{
  "activation": "squared_relu",
  "positions": "rope",
  "qk_norm": true,
  "init": "normal",
  "beta1": 0.95,
  "grad_clip": 2.0,
  "warmup_steps": 78,
  "final_lr_fraction": 0.02,
  "batch_tokens": [8192, 16384, 24576],
  "dataset": "wikipedia_en"
}
Each number is 128 + 32 x the weight over its row's rms, rounded and kept within 0 to 255. Layers, rows and columns count from 0. Numbers have three digits each. The size before them is the row's rms in percent of the matrix's.

# q: layer 3 attention query, 64x64, rms 0.26, rows 52-63, columns 32-63
# k: layer 3 attention key, 64x64, rms 0.267, rows 52-63, columns 32-63
# v: layer 3 attention value, 64x64, rms 0.329, rows 32-63, columns 32-63
# o: layer 3 attention output (transposed), 64x64, rms 1.18, rows 32-63, columns 32-63
# up: layer 3 MLP up, 256x64, rms 0.387, rows 0-135, columns 32-63
# down: layer 3 MLP down (transposed), 256x64, rms 0.197, rows 0-135, columns 32-63
q52 083:147131168082124115126142140134111145163093167160192136144138061191133069152126168119190172145166
k52 080:134090161138119133109130132092159121134109162015121101198120135084150069129176104137144121159107
q53 076:160130129061127084122132068140122145139078109086142100128132158141137117175139106148200125170153
k53 103:157139035141110090127177101124165149118144119118114169081103081132127154108073136141107161168130
q54 083:122121147140118193107085166132083133125128120141134161170150175105144148156181137147096076111128
k54 091:169114084151159118152201103120159128145131128194098172141099100150146126154043141134118152155121
q55 087:105106087154102117086118122138165116176121089184150093143216124107095090124143132137103127113145
k55 095:082145097143107153083143142128166126087146155158129042150137043119157138126099116076143156113100
q56 084:156106150165119109101121169116091166148107152156074108106102114172161135122073129140109090081124
k56 095:114152093099129185152097115107152104133180080184102116172137096133135173150184063123089158145098
q57 093:133127142113148133133133155145156121136203131128086154132103175129097148086159112156076069122128
k57 088:158059138095145091111174058137093098141111155107141151101081157145126102094117199081100139126113
q58 068:108180158162101076117160144098171090145149085155083116146146123122203111200119111145109132168141
k58 077:181128078172140115141069121127169136098169137170115124116092072153076131113143108085136160179089
q59 079:152087199089099096160160141141103106135151142109168107166202133078116153108180151111113095112125
k59 091:114120105159106109147147030128146115116105113086114196072055127145185113089060134121127132165140
q60 082:120093128152149103154145085129162104154163119097108072147163125145074214101123089131136092118136
k60 074:108101093086105108090077094138084110166130168111125136098136160150186116091182160151132142154158
q61 081:154138132137077084132202152104190101158131097158145146154162118130073129177137178141095103167124
k61 082:142114108151164147142128126171112173116096169145123171092124129056188141111100152104126165086154
q62 066:145087103119082084131125087186141111133081136060134152087196118086068084048086150145136132103145
k62 079:110155139126088135126157072130124109113125109110190137095097117138110144199098132122139103101134
q63 080:163145113133144087126126165144188119115177096188083182149132214055116192166135134169067110147126
k63 082:148112111087112119076177140137106169166117183158142108107136048173129143103113180091138136141124
v32 104:155125119155081156120127192142095131073097137177118159111106144114091201108119197128111161061116
o32 109:177101133097080125109131165146098120098098186189115135142129114149052160132143159111155125131203
v33 083:193091138158088110171162125127085136151118131166147180111149111121132099089098168138146091168150
o33 092:090134154116131113099096139137099142109138122157155170098146146123086125137081132129167154114000
v34 102:089091109123126129115092142117117163065113122130110156080066104133122132174067141087158136122131
o34 104:097122104158141184118112158121103203065132138129105103117092107115154152110100118191193152136128
v35 096:123130164106082143146086157138081169110107195130098107123121078120087090146091125088094147055103
o35 105:121123169081106130141141110184109130167119194145101148136132112087133178146177111097089112109137
v36 122:148140128121157111109185153099139151115157141144072102141109140126126147135121125129098074136114
o36 115:124178099087175158168115133041166145121171199112130134122092132125148130162093077189181122164180
v37 113:126152119151094128148088152130151120104082110085115156025162123163094130131116101155122098111111
o37 121:122117119190172108122091167161144102130123109150107153075142133150142194124192113105072085100105
v38 109:160108157169129088152153133080129086120117194082130041051114145143152137132085141143128048152121
o38 115:059156121142146157133084144143178119128129213129176163111106151123154172135124139135118105139089
v39 088:146132107143143129177161137072060145172091153106115076108133115128113116129103177169178077115133
o39 088:151100162123121176148113148063104170143095162116131111093139142115079112127080127086129115123105
v40 100:102089089152106075074169087146091095159101117131112109082083119155131108161158122150122111147161
o40 107:048162126143134103068116155112087128125098137092132157116123145149114121162076093177149196076091
v41 092:138181142108121102120113186102144120116158178127178180115136095092079072096172172109135147150098
o41 096:183141144108207080127123165099172139102179128083135120134133108112133149109137136101109082109174
v42 101:102147177148102111117155116100098048175146128149143142123127091139129099091117121181165144158129
o42 100:186127205104167138106106142086102115185120118102138148123118119164118153094091114135114112140033
v43 093:150121127128080169129155148171060135153045099151124083179137125114136120162172133157129100071162
o43 097:164097115158130157147127142084120103147043136142155183160128137130126110136098076117146122172165
v44 101:129186116158049126185122133152137160081134110078099136152133098077124139129084127156165113116157
o44 101:083172148110111115140127131107109165093166126180097173118095113070166164085170159125084141141094
v45 101:083135117111148122134137099062117112097109130189117138020103148174146112125124128059133143155127
o45 108:111140088118133124143132094206119138124126169115154129055064187182082170107107146146192163119129
v46 110:109126163143147072151111131110094194092131135126068128072102086158166099094166132113061076162098
o46 104:115101118115175131148089087102120143123143116128129141122101152167126214126092088170106111151222
v47 107:137097093073126145087104184079129190061103119178158052110132103137160095124111120139192177130118
o47 110:169126091148138119165135138163137182091145115111150056164153112105098160155140141179224093159125
v48 123:097127174089120146097138172084100151173080080123136137196188146132092111139085102146131145098118
o48 126:120152191090137126115151161162113148192109112123161092162168150101147118196167120151186094173193
v49 101:169130173092171150116147130124112148111146117149100086137116140089126112096132094125164163127128
o49 105:169138174135141102128123084169137137104155129067099117204122125123079110105114103106179058133130
v50 107:084141114157141125102102138140129096112129134137152079076138065143113121059159133142123110086126
o50 108:152126120121119137136115132122117121155045141066118074122152104153127113102135146112153061101138
v51 099:075111128083125100082089159119139117128112153095087107161166106134129129141162082090174107202092
o51 100:149116140129184066124164123150154101130132144087108133154126107104154196131133096129144084213109
v52 105:125107090164089080110172170073072109139146132153123080103125121135110162201139147096131169146131
o52 106:111103136125125100150163193097070124137190179136101112108094103181091172169185103122094117167076
v53 097:127093127207146123153113113134166129111185104150096115107115120108152161115094037086102087033083
o53 095:114100107154120115166157155164131077161186162164186139127114095112113132101172109153147059096183
v54 104:109108085097104118136130124067137090114151140101107090126141172072166122148146127166166086137129
o54 108:108127129029093134126097125106181107109178097075126162134109180088114149161095149101106103131102
v55 093:152111158141122126170153166136100129158077160103124144155150128047068084166140105119130033148138
o55 098:139087102107175167098078123088154149081095161150149134144100122048180109139124034161151136135089
v56 109:138112097099112170061130070204093077157146011121109104114131108146135116131168145122124120112127
o56 104:134129152135148147114155131128080144188154078112064195108175122150153074092129136116181142151132
v57 106:129147113180083167135140096091093111121086087122133080157118130139148104118130136169199144109170
o57 102:098188149198114120150109190152172121120119076132096145189117149126197134173164162116148088131087
v58 105:116114167167114117169155131105100179126191158140130106119136061184192115111154181129114068115121
o58 107:140118118146117170167111112092172112138126129140153113138119136176142157138085149077151114147145
v59 101:092114127176125109117089141115094133116140128144110171074173086115128153094110086178126144061090
o59 115:142085125136118131114092160185073137214096144116094053181150097111124131137184136127156095101064
v60 109:108151118128086122124100141092114144123162136132130108111227173122091122156069123152094151095108
o60 117:164163165086121120155135126137085141143177198104132071150136177148173131166175152149096110146100
v61 110:149058159143168122086131161128195111136118127170131129158170132144121145146101105067163087158117
o61 121:113079130154134154117139141126158131088097165115155029112135089118106105113103077147207087161091
v62 112:086175178124176133146169120118128095158156153161096154153055128163140118096191174081127144151115
o62 110:212143137151155156122214116116132135145113113143083084136072138133125143113098152138131154072083
v63 116:151108101092100146078130082136121114191099082150105126191101113113194111163165112116104172126177
o63 122:112120099137091091128179084135117107149115088127069170175068108176128100138133152120110085127161
up0 109:177071161099140149100137149138166146160112164125152135134171172114209151182117170123101134118076
down0 099:141114095128095065098153102121154094110147099112147166100174093110043139142101141078135126127138
up1 082:112095089121170180098070105100121122136130127204139133153111152200173118129159149073110103117095
down1 071:161105128129133134146164120112169163141086112108107129137115143182100130184122139130122043137118
up2 119:111077177147108109074083185115182173165112178140135102147094144100074140161116103128107162189165
down2 096:180064169121123113148101126054158088183158147161094090089183102084107133157137138139131115125148
up3 106:131118126091137147145127148115210168132119103123169149121126188100156129158155137124127150153160
down3 101:140049126172146081109065189145045121165154122146128119104111091093119152132088107104108166111125
up4 091:163103099130150086142117150111170221086145133157067133149175140174058133122108158091166151136120
down4 085:100143173105149154137145158118102062177112111113122192200042139140088122185121125064113129131148
up5 090:215089114163148108090162153094115141109161121086112165142191146114161151129133101138104107149123
down5 095:121128162111141083123128119169156111175185144154108164143147122131062166147116176132080075106128
up6 083:157071160117104116149114135094126193147098142138104203103131117162156090136104151110121149114199
down6 102:153137077152087175169115115142157160150133106097098035076117144132164186103158106120109098122100
up7 104:107117128108107120109133125123195160121088060132113169116099163120046101126092149138067104136157
down7 108:118177160205165150137071158123126135156124121196126101204103074141127125170133087107116124148135
up8 097:107093103101138135165114163093139084149159118196076078124167086104151131079107124133144184110202
down8 078:147104121127169144154134082160142059145152174074141166146125109098185121058166117136144062143111
up9 101:108154143124194126097091191103072152139139153121133148142153090141114173119088076148155135050156
down9 094:143149092096074131179121126105088133185109103154138146150090142170132116107138154165153110121182
up10 104:106125095135110158136155222083183054116128180135058127122159145089109131112190104131147139186162
down10 085:184055090088127151109128100075118080173148099115093098139143173103183108127164133150139195172119
up11 138:144181144108106144107143181115158101102153080141109124112108178088080179155115132116027109066074
down11 132:098127124180119122187112157128091153167142167211114123140155096132152094131177108157187136158183
up12 106:095120143099201169118172140053079091149137120137192128139163116083167146089116150124100113093117
down12 101:132147138098127181145131125069099133182147184171128121111116137133062101138125159119102143143175
up13 087:181055092108123098118128089134069170132140120119145066122129125196122150110107140186103112146133
down13 094:151162116158158119117171155166136120166165134130087126100128111115226151187171156105152148151102
up14 106:139101112138087148081098124142170090091120141135093122106119098096144087127152080103078217077191
down14 104:126158145106083118150165095106124130138090092104122132106133112130148109157100083123120156114145
up15 105:103113124119128136171150110109183173102157164092132123111066189092174198132075126171119141114171
down15 105:201107140114154132171118128124122109146128127165125107179199104154039114064120119083110086146082
up16 118:175109096129124150107106148117079146083115095128118188159161111119171182129130111132097143095153
down16 119:148165098081102118142170108126145176144145139145175117152123101140121194092157139136130155148135
up17 089:133099055172106122139053125143142146149140148138066125165141144097111126154135129115116093133150
down17 091:142179147149141139129079156098122093124124107116130117077187135110163140140108252100121155140035
up18 085:185174160087163124115087125146103171095106156173086167131144135146152104129116106151084127167147
down18 083:124136182131120117164186116160132117123111117092117119143141114168104142069163147158146050128122
up19 078:115145096130145162124124169136064139100137133138196142090122146124130134182064145109184135125190
down19 073:152041121129172104153123158160115114164130075107142127127131137080131107148191143161128039146128
up20 079:090144152090183158081070113131175127118129176071179152145072149166162105100107138124104154129113
down20 078:112168175140106107119163126103121114141150135175150093091155109146240157115138139048157159158171
up21 120:132137149114142106127088148114059171097112143128136137089167079138149119111096198133102134113121
down21 095:166112128126148128113089163130109118184123116130130117110118097135139147103151161122085101133237
up22 092:103086134202104151189158132109145121179187139134115117094126145137116117105088187108123086098144
down22 086:140092147160085086165106130157189117195150081117106152118165111103151115127173181071143113183085
up23 083:132155167120103096147130157119046155136047157121096168188159085107153136145137142102126141083176
down23 089:133114055135111072125128126160178140118119083165108107179102091136115197105083124113126096103052
up24 124:206133139073184126127112161120108170116110113078083108144139108120108087137099143129085111091118
down24 137:165138151057130116076152114178122149150122148128107107151124111135050127073133175193110133120083
up25 028:141090147105127170117116162136145136117075185122148130140144102185153100215128129147113097118137
down25 024:107108121089143170136167178142099153116071126108103102128174109166153130197175144163056108087127
up26 125:158138155123149135111069136110163128115132112135135111155067144164162115135181156072075156149145
down26 130:121107147149061117167119119171178174121150080141116106096130116086151151130117180113105109104155
up27 084:144129121097156108169132127111126160146120128103088118135082142134169162058063110135148162100207
down27 094:108162182089108168146146182141044179155088100138205134158119102115115097153137115059162111145174
up28 113:114154124134141162180145195126123145132086077135133114115094100121162161082098079120131163101176
down28 093:147169093116137149158135173154091117136107063149145127063100135102156157136156104131124165122129
up29 098:159167195081137110075071157117168129087128136107123168114102157128145125120144095129092152170135
down29 100:126161176139107130153160129177134149149096131069140116136102152125179137150140101141140067134100
up30 089:116142144105119134110091179137122149121106140091140124083180142145108159143157130084119112117124
down30 094:164112201147052095160123182129105106109131127144061133133115090086122157102100098139074153080095
up31 065:115136097121195079151078125126190151059162158155079123167132132112162127102151123106143160113178
down31 061:144115091081112048138164137128166129132127166111110099091165092137171176127136119093076135124225
up32 080:137089121158115156138084180127092158156092149100075096120153065138153111074140096106142111124185
down32 084:124130141125118123092154161089175160156145139136101143144149184089106164110158135116080162131040
up33 111:128151138107125139149162134101169065146115087165102099186107151168093161207082145131126147130175
down33 107:142127079152177157162177132108136138145122139203143144145079164098167145182145180138152203162144
up34 081:207114158108124110136100142126107157131141139179151058099120093170151141096160154130135159139124
down34 090:091149136129114101117130119149178170173219114101127187135128146130071122146124114123092105158130
up35 092:135130138185143110135132175047099100148146124119117131151203157093124133141172123157151069150170
down35 083:146140150207130132119056151118168116131095136169119101106174159078151101131102135135190156096080
up36 096:095169142136116124124148148091155190153108119117091155074176174083094167106127149106176059117183
down36 091:132080113113088134139130103111124169136127112133124158109142129075143122136129172023181151111093
up37 108:098153131119166109135128144118138096116123183114175196111117068135119124111110182052106134145142
down37 132:137118168130127139163149129130123069120119109129115075094092128120110127175159144108125118191031
up38 105:150116121124108098154138172074110122147124104122152160212127139124168114172072190138115127111135
down38 116:087155143160145148149146113162128117113152193148128153122105070142168145087154103157141137103000
up39 084:166156161171146133120097212100136123137150135133077089093145111123125187157087064192151163122176
down39 076:090129167134105156145121107179130097181095107172150152053116105142125143141127152177109136130127
up40 108:115140117167121114109156105095121152130164152133143183087124122109172116149124144083127113177156
down40 116:141049141134106115147128107152107118157169198138161170172109103111102126107137179180144132221063
up41 133:197155178095174112131063182105147172083108101192113121163168166126141114162135155141105136094146
down41 127:073124139067114139166063095152104066143040126145092118128126164163174118092123154140154102089087
up42 124:156108209108093083093114115149104133140143140081098118139117122188156118146172152083146119148176
down42 125:118115123178138127230153162129158094103130136069120179147080141115197141103076115126136137159157
up43 103:118194186105205112120082129109163131134164146131108182180172144137120105139177121136091078163106
down43 100:164119139087134092135213144076124126152090076122097106057092119160109174103066163137138125098079
up44 106:071140168124127118121075111108115115098152116137162201103123151176119143126182118122053075161109
down44 109:153134145089140141118108117137124135128143138183143131128077103148140115128095151153138167180193
up45 095:116159089119077105118145142157082169110129116103078120125106126166082136142132124158090116130145
down45 090:131144129084087124142082110133178098110093122119193119106113102121185097173139158081107103143077
up46 084:143111095155095071085188075156105129109101122138131093127102114133138108219135175127140108112141
down46 088:126131129088125129122105132153165133138184122152132069067145107156140153140149114110139147113142
up47 095:190131135142151109080130153104121056128109147166150182152159063151128139110095105087098134078130
down47 092:163077134143115117161113104147113124122120092143209155184162139094130156102148157116139095103081
up48 090:097125130117137162099156240149113112115124125130210104171127176060160168090128092095099152137163
down48 081:173126129153103193107136155144124101166116136093175130106143113128190147129150125125121112150088
up49 113:099151147123143123113137122042119134110148151062139103116147141121139123070116093101130100145115
down49 113:131097166099157113078137196177081166108111201110127144079123130150117113131129101182155115094089
up50 103:137139113092173136149127152105134082110131155133177171107114161113128154134067073150117046120156
down50 117:110144190134102103110114169151109119132119109127108107177161099086156081171210151081163124109012
up51 093:143157149086176107127153136106081113096127145124141219128132104116100107149104202047091176113109
down51 106:138114175131148136160097120166140125136143134120118108102100109112096091096181128105174184124065
up52 092:104148094101151128153141129114110113131146124091137107116182183107074189137143112140139088131164
down52 099:172136153080153117139173119140139161194088128132149140154081112145126131165123128130146138192057
up53 134:138110139068109097115117143142149123186083135124108129096080142126101084127137195087106157160169
down53 113:125122221078132076127102104139081130113184141101133143152131114158146101122093186143117153077069
up54 086:063091094178131104083099120147152192162164101094093090144132153144089132150125121068078172190130
down54 095:189129102147153153074142135107124167138119132132139123122113137117092079170084131142130146184093
up55 109:149124163119161105142109147071148111123183131141166171115191167139074126113106161098097120186172
down55 110:167102114164085094124144094181169131149085100118144098155114133161103142122112144154175154137071
up56 096:183119134066146157111104100150099075114127133126185158172095087087215144127183121108114153127141
down56 105:153124172170115096142121101138144156128201119107128091075146113162191122144066109092122143136109
up57 111:126050095103145116120115138135139127055139187137082127145153146055134100104124117121103160142175
down57 099:122139146114095140120171093108099081146152116096149094110140135111168038166116137143083133184204
up58 110:174128105156113144121116097139081164050141187101143110127186071078128108145136133128142064109115
down58 104:140149159063109107112145104127136080173076042141114149097142166092156130149114120114054198132128
up59 108:153108164084181123147100141131155151117161081130072108164087152121103126157120092079065144105127
down59 117:125116107137123137170151135255160146133124116148151052119138111079074089076166147124126138119109
up60 108:118100182118154119123119116111104132182152108109048159171093159131147073103177172140129174092149
down60 106:120129134125138200039160155109162108185166158124154119167149114079067160089127140124115122125143
up61 079:191082116134108117139071141100110158096161125143122081137143112165089146102107130099146127157157
down61 089:104166117148148129186175130179118080216192069158168169109127138122170119140115115130147118136089
up62 116:132156143146179102126161136060130151142123148113132182205173079178109151173116149104142121147119
down62 114:107139137079093141132184156140137122188114120112109159076096082090097153155164172127120102134044
up63 096:120145109121165151158110158106158172114170170123154094063097145161103163133062057142156120162155
down63 094:094153099146114093113149153154127100138148086154111153128163114092129104116180147080053142114158
up64 110:042147161075171147139136104114157108058063151167142126126120115120125108159088140137091132136168
down64 101:122153108143132148167080073091124101142123098154156094154082131099178134157091096124115121163239
up65 113:151172117122141092144145140145126194044119164133157159035118130163109120102132107124112085170168
down65 151:180154117189073172146160104116103114153146100135136098112099115113149107108109107175143183131150
up66 086:137133137144141153146161137107126185126147123115150153148165082108115115119146120129101104073146
down66 083:060102152057122136090117147127155106144092087125144087090167136089108165132129163138185121197168
up67 089:171111139162095154128097111069036097162089101138132158113169101094137122138102113110181116104147
down67 083:159137106151141175116084078163132096143140103129126094099126136082198134134134127139158151087118
up68 101:116143102103140163164174139106122130131108096103156160101116077122140130129106098123104130140116
down68 103:150154115130161178098130170143117122141108114154149115118110128132112111118198144128104128149031
up69 074:138128117171140120169144139129105110151118168194138175123141100181122137142130133084149135172201
down69 083:149145163127159147138098084110144136101155150052120115121142157087103144147146146118040089114095
up70 113:135184162132093092118173131099089139128106090088127157125138112150067133116100127198137091115152
down70 096:112210111132083108117154155083168137141120094115124110094141125165133178137133071128094106131153
up71 115:165110129098149099111167161119143097110123114115121126211135188130050134197103108147131105126147
down71 101:092177071087155091137160169179155106169148116165151102178089116120129075104164117124180090154119
up72 093:125121126114096116133090125081128111122153082132104101103109139157181152187091122173119157121091
down72 093:104102151092183092093156149119121166143172168108088178093151143123116118120187064123104126152132
up73 100:133137166136162110142086178122144170130123116097077124146151138158183139150118085062079145097083
down73 104:173111090124157104104165158121107142105154139159107080146140103138050110140099149155156139141000
up74 121:148131217106166090153137152111178128128180118105091184137098118146162157155130128075105146092137
down74 120:102167154149168135140203137099139131135111122169146094151194153120094074125184132131069139116199
up75 090:144130129171105101241116152113087097189125164109122127154160081122142133145151100115180134194189
down75 086:128150102092088114175130173139139122120093066213131100147142125101147108133135085147085162157067
up76 116:144122169110088164075142139088108099153135082149165141102186154120123164077105115105146142118132
down76 107:126174112059084142139115117114145113141095098108125082161133155115164119160132129125181129132025
up77 111:057098129073070109116104077159194130120132098115136101054109190098112144149112109142092160125191
down77 102:111162088203175129123091094123146121108159101147143207152091105171141119113135158156165133153075
up78 099:115168119143103112167141127165151162122132125049133089222135148100137135118113091166122104113168
down78 104:129093139134139132092129135174101150143093128092165144095117124104160121150071106139189117123174
up79 105:161154088113132171089132086104115148129111086090123190120110130106091068117119072088089108143171
down79 104:104127180119136089128162142095168094091195163152147109140154102112092123082092157174165117084180
up80 091:132151157053143118089086105131133151134117125066170096139134141128100110072084110108185129209149
down80 115:136131110117147133164148091096058120164122163160151103082072159109131180129098157136083134100000
up81 108:132077123083115128129121058123105120134105124132167087100059128121147078159121177093119183133193
down81 106:162075063101112137152178181146134089119121100111085089130119050124037098162138174107131190142122
up82 113:175138164120156094066197126109091054159148094171090154104180100101120130145195154129106086127144
down82 126:111098072108132165142102060138118108139099155127175118132102138161153152092119137153155155131010
up83 105:158131165153149127133146090102140139099170138088106146129153080188070165124110092125158076103134
down83 127:127097089130109169188136136118125086144073120160175080144128155138164123086184126150140152176060
up84 092:108151150114080127139154131118068145173146096180156064116171122114090179056133121147127138123200
down84 093:182149154141124129130150083138102148190120128103111105167129148128185149059175131051164112167159
up85 098:039160165125129129166148146095100136120080121063104121120087087116155151088137138120085090096127
down85 094:076132092145169184107121079142128094145097127171123068033080097109126161101183149115113093145188
up86 089:133105131137139113054117133136139083122103111137158157160154086086188176116109091128103060165142
down86 097:131147130097148129133129159086105145116147107108088103040099185136155118181133164102099193097053
up87 105:077185164120166160135148134138143112129157117212110177142127167071155199088159083104101157114141
down87 097:140123144101121188129148092095075179081148148155178100155098133107165122096056071135147118100064
up88 116:137126099141122170101188081096138111108100076102111121184180119102116107132060167121158137076196
down88 117:123143121126142145164127145154145106126141073087090147186134160142226060142149135112158142103132
up89 088:145101113120134080097128093136141134122188149111105086097124133137125092196120167057156138052125
down89 080:185095084139143131107128129136134095202194126141149122166165107103124128122172134124051140121051
up90 107:115067185136156104056150136109080097104105144134132169130181167137128117184096096074104056158125
down90 099:078096100110211139120131134148144167124081109086145100096122165144154079093121184077098134098190
up91 093:191124145110183123186087076103140114131155160185129132128126130165130157102035182101118132122147
down91 093:141156117116138127099128150113132143083115081126127188120107165081161082130131090141147184121161
up92 086:126045149124128102154097055122139144139182132100099121090146099144143206129153098131163076131152
down92 095:144131126149136132138101116135151100132127071129132124107078112160176109169153192092177125037084
up93 100:138125147144161156091159094143092098147174097073099104066077116118082144089163069129133102108127
down93 104:162107056118131101140129114099125125098085117143147115178172107177184113199144191085106119166121
up94 102:128183117100144096080154140077092127131120178150104145119197191180173147111113080144180135078183
down94 094:121142098128065111145126158132109119134082152148127077087182110162168128101132108105184139084088
up95 105:135134093096096119114074129083132106115091090119135154128115141094083074174108077118094166128184
down95 113:200139156118150153120087195141145145077114138122087146149162084117106118151197105079121111157057
up96 083:115167137133149097148110119135158104145126088127100134101132156135140093129162195133129101159142
down96 079:157169134103130119168083132119146097128060173125132106111159117128115158173085165110165085148031
up97 085:222124115105170163126118133051131124097142156140132121045099132067160173111090093138111138161141
down97 094:075163119123109137113075179155144185116109155063119173130154128150096149093136128145151089111126
up98 096:141153178168134103119093119062164124056149129119101114128122117180130128186105062071104123139095
down98 100:164115118079100150114128152127138116123121112121126130113104109098154187082081173165148161013046
up99 081:115173141091181129144149211138155102204158161156109158131194159100100128137120130142132154091140
down99 078:102154160088131112165094158143138098127148134109079071102084095136122087105184118126197126128119
up100 119:185073136085072042074117088137161156129155155136079119104107112160106116169133124126075165149157
down100 112:093057124152149074167174113108142151118186139105113105187134108151141115115096130180190100181061
up101 088:124130140140131077113132077125127100149118077073073172140165124139102117181095161098221136112162
down101 092:126160154115135155171159152169082122141108113145171099050107147096056095132153165103168173096071
up102 089:073150117122161105174126068123184131183158173091120130152102133111154164086092156137141120126165
down102 090:125171139118117158114111086079073164162102131189088086081186162158124114097123129110150091137089
up103 104:187090139141158107073180121095109064146122056132111142102184118122098119131100124069129105106121
down103 104:148126126100183071106122088130111104141092126181130065164117085123149139102147183165117137121112
up104 105:149109145161104069133173149150136156149139148071107160129192113080047148099132151124108111149173
down104 110:055114122157064135100153161188119112151126157147121125168133130140163053107181116139130132105078
up105 093:128133147152169114083157177109100205069106187071136162158120115147194106151157130089119085107156
down105 122:153102135171146153148137135133072149156144090156099120116163070124179117104151116107179098163013
up106 118:111117085160166178158145143115169162152198202120162120160151110162121134181147142123118137129155
down106 097:099084134120137121156160148091086065124169075098075109100110164180143225098124189142120123111197
up107 028:154128156150155132138165146104115129118121112096136125140134115167086110086155178142149153123091
down107 028:171165118123112148129137119149178140090158138172099092072139083109077107137163129084075083102114
up108 084:105067208151181131148141131108101147124135128123113179126168110158126084182114124207158145102184
down108 080:106069142159127191168126114144074117092101077122118103088130070182132112193150143139145120104099
up109 109:142138172101147151108056131128083146100122163078106133143164141136182103164134132070105186071135
down109 128:181105133167128119125138168141098157117157164058097186170140112113211119151191115142126157179113
up110 089:221075100100152087116168112115106097158143144100083130174137129107144144162130143155138126141145
down110 096:047116067130066143156168053128144176077115140147138066142109137118125118128090126115133143112155
up111 101:108123169079054078134056120118147100143064147122146081147158112158139076148123134122152155150216
down111 107:168160116192169144125118138133097101141117171188130134118124081092184153135184107100112121137068
up112 095:143163125137141158137184126149106150090162211110111144079090147156107132102082082124158152116159
down112 081:172134088147091127154142138100160144151161131050132115099095119192229149107161146130165111119168
up113 092:116042069117144155091090078121107108148134164164098163121113164154096053113129129077112130147149
down113 077:126126093157144062162096105083157127144146058125154126079145108134099116149089148111094151136141
up114 104:158130165109126150124100142130146119169120142092175073139185097113135180136076122154130110071153
down114 115:120125137168159085107142125108163150114094095164120102137158126134134180171146146112109138170095
up115 109:138111106106084105107124149050129139073074110114120087130148144157113087171124099126103148151128
down115 110:109135098099150135122115168106137175145100163123157113150097120142180067199136115173145127155035
up116 092:122195109108110142190075152125132107086168110170093137175176104174114167106113123141141108124154
down116 093:086112094115140108215133106156119049147141119139145118189105106137134149059134132069144080130089
up117 096:113158134155146132142153117106167205088145119100093117146121115110149147161099162084131201107117
down117 108:189156145084159149135138176112124178138118193123143146116104165126160186113148147148145123130054
up118 093:117145105140130188129062119083161125091130111148182143097103187108142162120102120115102125099102
down118 090:086113153129112102110112152119156178084108101157094065094147093074131094123118122109155095112047
up119 134:113141176129098102071097151136138179082109123114062129144166137140156113147110132148107153042154
down119 125:152106121127105130153162081204121108171118127132125137143139145130133155101171158194151110113048
up120 099:153120093177107110106117186087077191167166072078137145138170163082088104134121103110079132102145
down120 095:137098134106130119178165136134124119131145119146092119120110099165107107080154151105155079133045
up121 097:187132107099075088101152157089155136132143117140140103148136081120084125125087111092123189096094
down121 100:144081082171142103129155112147149110120104144178107198172106131131085127124124163121149186116080
up122 099:124149100106110192156153110137088146147109170097146172064107091133091146125141121141134083112164
down122 086:139100182017108117157086107134097114087114092130117128155090134128111116153080134132138127107080
up123 120:077077088096113105083111145079095060139109101094126089148108117147119114150123095087078109106148
down123 118:113134075142116184137124073077154113114175085115152066137167089150126141127106112116085127084010
up124 109:160104132122100108184120116119137113131126143116150114126150179120050215145119141179133132091169
down124 113:147136065110197151131165072165164125102094065117133112103087147114186109144120113087082125158107
up125 099:116118172159100103121151119094129159127129189152161142154147101121155146124109154098150163097126
down125 097:092132160134076154127132122125152114080137118170108110155115144104091134135130144147159092078115
up126 100:112154095152171190074088127107066143131165155122114127104143136122098177167158087166159113116136
down126 086:134160090145119174153092100155087100123126116177096154141080106097081185104145123117151156138180
up127 122:096143197095126097142060127137133130118099104062094151124099139149105096144115182082122146162159
down127 125:120154170140165100100136137174138123046153177163136091178141153153135129171108122108137140180107
up128 060:159130116125151135122132151095101164110170130056086136104129110099162152134117093149149130042071
down128 061:119136108134098084135094129145161126111073104147198125135127132126124122123163144123096174120085
up129 115:113136140090120105113130039150148120117154153069183170076108108140108120160123130082111131129158
down129 111:178162072150103147111093136096094050163089159145112102097073187143078109136144110151158111169144
up130 105:097091119090155091206172133155130142160136085090119198136077091144131137117108164133108085171144
down130 095:161126124114181142149091102118099147134124122136126118150159071134181128152118148159162062177092
up131 114:069196176099157143124170155109097079124122099134127149073126175052158159107146121106113125113147
down131 113:098135102157105141161150126091133111156124071103079085137148161157100153074111126067110136135232
up132 089:202117132123151130141118131110094144185137152082147151180178143148094181111100133129132082098084
down132 097:027099169070146117105146142110167104073085138176105099122108148100146111122153062102144150155139
up133 082:159131144138146147158100139096118138144118171137136113133201129152131140078150068133143130136158
down133 080:102161150156147116138131126119140140138105153119147113114174137096095130111139135125139167143141
up134 085:131116142096107140152143194135082130140158241090174109167144117121137090177133114165120125110169
down134 083:129106166141119186150140144184088104144150142116174107160077114126144157114192142145127104131036
up135 091:108133114166165138136099157081078117132120146130135107133182144142142159148113097154200113064207
down135 087:114130116118143120139115183226106140102090162145129142126123118154079123167186114090172111076143